From a checkpoint of a small transformer trained on Wikipedia.
Size: 16 layers, width 160, vocabulary 604, 6.03M parameters.
Architecture: no position embeddings, biases, ALiBi.
Training: a variant of Muon for these matrices, 10734 steps.
Each number is 128 + 32 x the weight over its row's rms, rounded and kept within 0 to 255. Layers, rows and columns count from 0. Numbers have three digits each. The size before them is the row's rms in percent of the matrix's.

# layer 6 attention value, 320x160, rms 0.16, rows 143-319, columns 128-159
104:081145073150174164119100076126190155114189123086137092174109113158174141125144150138133164078132
097:139146095130158118186096146092111162173105146092123060142142163108109148108088113037152121134146
107:197155148149120093144134144156136159110116136181112144059146077112085161166117172094206111102102
103:096136170104098144095134190160130155051127134104096157116106107204135165167145140114152174146118
104:118138197030119152101124161137105103080146095182084115181097125150146126170161138059097173126192
111:153123157123104155096183121126096107103140135128132161030183132127146122099111120079105076151147
111:149120158113108192157136137126106097073060129136149136090179156167113181137131098146095154063187
107:122125103106109107111110073147052155135079158136215137065142165173205122118174130138074065170152
097:068118177103101147144184145121141162163121154106117163171147118123121077063106191158147121133054
105:133192098093178091180107148170182128111096127077079141118124135124119189162158132113156098138139
101:170106116141144191163121090148111149118127133147174149078160097141180106174074102102133086109086
089:152093184124098199122091163126104126142141096163079162122152119114093122047141146117071132127174
106:168102127189119097166149180135124100103139139138132152096167135130164115138109033120049101124065
109:116152074080136112141131127044119089133193082149145080095135171126141170181106075164146143095099
109:107119057116144111196116060104120123188097132120118076140171189193127181123110084115085143094127
096:074179097083166090126106139158107123095102124115120146166133128088106180134106166131149141191146
108:139106096136100042100152135152167165153084059099155070085088162131137084081154159125073112111144
109:129137160120098126128123138116087135170143149116158137088143133127119111161106084101108068137098
098:157196114133048098144095098158125167107091138161145156110175167113096157094131120158163199144101
099:139120120120099125189107126117155113121150099113143105134158135151100171160050098191127169147149
118:085113179105135129083121111205091154107103111092128111073092073146128074153152126145096119136176
097:168140136127176143121157179120116109140145107083127135114129072103031137111115124090182098079086
107:131123068143150144152110163076112109081125089130231194153077091151133154130122152182100143079095
105:094079183118211182094123192094096116116131139135134091174089137053109134096165177205100158102138
103:132166111138132097115108129088131079152125139131137121115070170126118101165124178135141142115127
110:093080177178094091180142125070138134132167069135178123131129134080109088088071055120142188128154
089:142102104058123126128097143105110195144173173143102103120119159080203096175147145115114143157135
099:164080191136115148115191109131104141115112157120182131019117080135132089070152168160160107102089
108:094152145103082062079126165208126161144075055140096132156122149106078126170163171141131131160099
120:104125106183149132170129147129106125143099090124069113167148146167134108084123096151165133086196
113:122094127141201130112206104153131074147139115122134179163129108097115126184144148166156173068130
098:120138154109141170177115083079123147082118149144165112153156157165125239130064106186061078095056
101:148156155117122156096152102213121088122149099123088115130110116167142108166122106131051101098147
111:144119153104109151139130126139155108125154094086097122121123164131098087100122135093147092130107
098:174113093148115153150199089138104118100171078112217162100151144157142121104137084146121047182101
090:114144129119141132133157137088122141111146146127166171128170116168083124168140124160095081125073
095:139105157156155147104131164140154109112115085136071152107145108091087184125104159104167138181089
116:124156146147123078102107119078118138103183148120074110130116116125152120166113124094138105201135
091:078118130158115143109088187132076132172127097075105123130139090135087158115126127183146138139146
098:134124150164078129135103176160122123121125139185121174107149150056176113145135079160170149191163
104:165142204166145143148079179082135124115150066158086112072094131134117138138118133132111152136158
115:100135133100118124164106121122081088102078133119116121057169152145112118133080149183099118127111
114:132091092101204217099171141160122111135126143095083189132135102135089124152127166146098148077135
089:130171121129126107100130179138104106092118093066124116157111129143096138066157181121153113156133
098:166073171114158164106164166145122114095102085160062120109103076098117090105070193117106093114105
106:110207144117129112084094150147107114079132136139131126159141112090111107112126109170125192167093
108:110111134144149158107124087135169185192067148089148123147112117109135081068136183095127122079143
100:106129114075134127132100129145141146083151108201096120133070128130122091095098149133183131139144
105:120125170144133125153062085120147149138166097102105040133153114081143173116110098060067125102101
104:122107086149118109150150120140097168103138157090119130163150148168130204097122139129114066088129
090:094094110088149070118136141111178143146091102080080103137149134144200103176089094109155110112084
091:128217132108133149171110090105156180121173111095151170159120136120115144128187139114130125155137
099:116122202136127157062089133084157105119148161091129129119136148080117048146147148128120147120111
086:131137129116171099113125074127086133124110230182121093163108161167125117124129129150111178139154
084:148140124147163148134129178108103140145172148161046088181112142053108029106093122145125110113168
087:096117163135120177158200101088113125090063137144086126146155127164074105134128101127099089126131
085:103112109108204094131120114138108132134107075068111125105063053085190110118142112171116122194182
092:079121196133138110096084149130192126156119123086104156066179148108122113145096077140118173143152
084:163114170114144187149195110122171125163157175126196105175138160161088122148077089074134091062122
088:107156129114078102142108104099078137075172145106123068118131120128176124151083126172121150191112
091:102163140132095144114100153125109055105128049129090054134133132124096149169150068104122086189193
091:067154173109162094114164092167159188143163156148158081166128152139138107139156091155079129111090
090:123136089145088173146162120141120105171164125145084103137167125155147112147105072169096114147143
081:103130088041139133155180122172125141126147140130142178150164187128084163140098136138103122145130
094:136113163102112186153168143124120134092141095154084179108152122153138140152092117153111140195163
092:099151141117163152110052121116163095096158141097115080136130074115142152144142148065074144143129
090:079122174161107128165064119155137113122075170104129087145103098155207118154144107109086128157070
088:116131118145148163116114077083109143133116136103117078137080125141108147121163139108103095083087
091:155118081084174104106102168075118135064136176117074143142125131110144132174102195085133127117115
091:194126108090131144150120120062132119142134170119160122133197118091148160166082102147201221145084
093:127120142107157177134156154150108136174131167077173102162128124128124167123135169144084136070120
102:148146117094167137200113127110062140123206128082157114098159144141119130084152136137099063076177
091:209136079087138127169171211118132180153135106178161142134137154118195125096089159168156086156110
106:087070077133133132157096127146093119083124085093096142116098136133045127120198130132193125085110
099:188150143126077127176174167139144143143123111141105148118149146091158104094076113119104096188165
098:106127155110098075099137130154206108185189077121067102108098150155109102134152092137139106158099
088:164082114181118129137160153132125113141152109156073113140128170121148146174129168110131080075158
097:148174130111061081142115081091131085081136099145113115098126081110084176155130106145092127166129
092:149112111185075154118162126120134095144151128208161131105137096110086155130148149178147109150106
084:102168134138127069102074143160160137190149106129092061104103126121085109145118106158158111125112
100:101109117104150073113110084109141166135075147121125086124077125078187153113169172105163135138136
083:074171165120103106119139091114108107151086152098064083098132206138113161132097085150164163144157
111:152146153195137082189112117078086099138154084165121105064150115144157133105170111202121089145078
094:182162167154132167179136138067046150051172100160134120146127144143127165146169152136066111132094
087:082034204186126162120141114082138153127138149086164137089123121075091128149099137102115115077177
093:120127126160086179104163129074149155099120154176154150130137075146113088189156143135125123123098
091:128116158116134138136068098114058157150116129118125118103134133160148162133146154115160090045118
095:111101112099082084122141116148174073142106108139181126071109135064171105155087109126146169190176
090:140079183158132214135134128083097156109112133154084103174131129122072157102111101188094129179043
091:096121179194170042142121177108161122131092128166122137101137118081136131118102132071129122091123
095:107127088118145100104094101126151163114134144109167132147125164171149139089131183096120084107185
099:167096095227136157165168091149115107136143116179119133136132161086137151175070105123123121147153
083:153131156172106152132172142125139055128164079123153205146066146113156143126141127118157138132154
083:113111077107130141156122141206089123132140169125139151114074180155131147098156193145113099072147
088:144073065134124110081166150120151086095079189189084130096190108133166130145169160139137135134126
078:138093102116156189151089133088130180061159146095145097082122132131126154049158125122183148159117
105:141113159123161140122145116089100161120133141144146150090118086142140145148108092124083206169062
078:154124059106091085117147179167148167133126127128135137124083107126121142137105075136154125091128
096:151123119126098132100150117134103139172142124119123106081132127115097154126141172224094149148107
092:175150124101107089132163115107109113182127096164179152192118150154122195106131154183131145160143
098:143194135106169065136131130117139121148166147118133092133183132115169130165039184153138147151132
081:113067125169121145102116106125144109165118081130145097137204152143231052149179100191150165127132
111:094056114142129119126118142151142109051106101145123154071169135149168082182094091127106091176147
093:097134147123133153088055150103094104111127137140138071081170109159137213056137153071143142112120
095:104175137117111124119122096149118143136139154099143121127059127151175132193136039104095143120122
096:123097149156165099088111177173209139163091145166154169119098086123091080179108084131114069128111
093:158117091093058170102176073140126177209134185180135126159155189195107108111125109102105135118082
112:124107141181088171089155138125100127113122150117156093140170140156135150183115133114115120102100
094:107152108132161151152086166142075112186104118137125060108137145163140176095082134071097146084146
079:135125129151085063093145197140161101114109112126081169085139133145104141187039110092088158095083
099:085120184118170050091148129104101142095154105100076099153113107134121152121171099153098125136084
095:152129124117086166210148074115090119138155120126087197104130129122133122105142093140153099196130
090:084117123110136056107202135119200085168159111179097177174118143119152125146165071150150181177110
074:185135127142135159150084064167135124099073138116139128081128154119096070097127114100059112158140
080:227136097040156152133168115113146151085104080137160131194072129104138077059150134129196157074165
075:094122131174047162108133076129098118162172137080094175147078102155070132163146177142156100136166
085:140093142173116126119118095101125076090127133144106112062101094105086130123144123080106081120183
072:142190067095167089161185130174167178080118122146148082119133141126101084118142089165110133089162
075:051146104108130115094184136150160121103122137036149074109137146142146101091111128142165175165155
083:146140076016113056133171181119100130104122120165154105154160109140118128098125176143059109134146
066:138088067130115122136186134112166158131152053070121115071060132063200076078084102108184186124086
074:122161137168106171086112093147065127133167125127119154148116115142162187164143141145100150120118
080:187098114128138123115111129073190129122116135114159159107094072116116133083143108137172109149107
087:115089163164118154114148133176094122120087121174146101115110169104184106139114100051113116144082
080:048102176175122103144079114127167146116119106114137107140107099162117161194128098100074158167092
097:158095113129154178139182091159103145162114116140117134081154087102136104175146167113100118078125
079:152146131093162121129097054105117131080125152075135127174223153122076172102101138112183143152190
070:203134053088120132163172113151084143130104138132163071104136148147140143136122106123120138093168
082:174144100107145079133116145143101092137095125113110109163119205120199111085124107107116129086124
076:080143132087136131137103125121135185057089122145144047127102167172129129112098147136119087117090
083:127174142130161096115107130080125140082097075188128140143128131135135113130129104152146157183157
099:063164141074120165110154168097090123099135148155124075143166138168147155162130147166158101091145
088:142178100106121138112152072130111138147150129103127109066081106130111161103089167097090165115207
072:093136106105119108124131188110074112119116154108106088171161171116184164121123139125142125090078
073:123125128134133171104146094110135149150122111086122110069130143100049138116129146114174111145154
071:129156165019063158113120128123186126128087133112142094120161116145107096102129128123158137080174
077:134181172169148167055122100116076153193142107088075134120140134084108125140098147095155063145157
091:150126166120152108106149099125158123132121101117160127116061113132116112081148150082048204119146
070:099129130049079106139133156156189087117113099129100110175169096138161157127143110140144141111157
081:179165107148134131095091130082079123125103156144109182170154109092192135178137180120171092136172
083:100167082099152118126210061134137075132114164093108094075143128113138162127144142166133175088080
077:112140111124108112126101115170153126104108118076172112080149111133084138075097167131118084082119
077:109155106092094145184089102188137075096080134127105093130114096146130163133087146120122135089125
077:132159094121144169139117134128162117129097125169144077093128134083145146126136124123106115084076
076:093096124172142146188129133224122143116154121173148083102188135120096102126136140114107135144105
078:078080130084112110076134126106056104123139097132160130184125134144135121091074152173133136100135
079:141048137122169102092060091119156151115093168122096141139148164149125138077157128122125180079091
078:150167105097119153118095133142111149131113172103153114095106144125106064065158139128084116105150
071:097127146029156077158183157192190180113133085151127153182119176139123058094149141135165121081168
086:118087106168123106111122124139087182136165129162188148097095098142120165164110176118169085205149
071:110085130181056134157046102132138112118159160075127110137093131093138117159126105111106168084114
065:078115116162090108142161070119105108189175155115113126108095095110172194139161113116150118122108
077:153148062094145177134114193077076100090134104084095110154155148132187124140075158131094144154157
080:090162113113161125121097119100155066143141077103082174178200142100194157123097128123135206193095
083:186154111151097117152145118087092039087098159117148104155196137108173086147156119122075199170145
068:143151116182106110101069072117126198082110078119138094084129101128129148108142110056147078143116
072:124153136138064146183143071154125143088131138179116062115118148170102124114081166120111158174086
079:141139116155154150093086094089115127150136088112136172124028127135106080112101142171080127155126
075:208091114125101172121138065105059114056112151121186115123129149133123142149149129128132114158151
065:175132142162151124142128115164131069072125144140106167084150150056084116142107080091089140098094
077:075191140133090122147130118099156111180154100082109135141099137152129124159120112157212148141124
075:235137148125160186157121118140076127120083127174129138083098155074165090123085078047129106152163
078:153115172146161169159122157206146102082099087145174111091107140103081165124106060039118130083142
083:133056107144085103164090165090130164122159115112162089125089215112168110125060100129158166108131
070:106116165113138115167144155159146151073082114167145101074099124160089128112171081090105168084065
074:130117139140168141100173139163127159192099164107133082077167151115125115149187142127122140134076
078:097111127156096178172098105092113107079104173110087085126133135097134149129142092159148109115103
081:146193106129097136141078147125157146157169146123176146179164097160184165098052129143140133170117
067:156144131099143117101189139148129062138133076139097112128074073076118182093152155118135120111130
079:129104171093116181096157121157102151127106091123150136131146173108105176125100115081234135144163
070:086171104133086143121165109091166120151166136098122118103099138107116115116165129128104149161109
082:198121135115190109127170069186178114135092106097133120080059151113114073100125124172105102086120
082:173127119081085055092120168107115123117154104151210097152169106177118140114121156149100124106158
082:179117095138155147142106114164099127129146107118102132160122078103177148140087162099125115140122
079:180119135101125147138208072190193079110071137142186146093054105114095136105159146107112166094132
076:127200158123065138118209089121095106115175149150155150129084111136113139124219156112101147120102
080:105103137170113159123048126117193138115120127120156128129081100129130156117119088114171112150157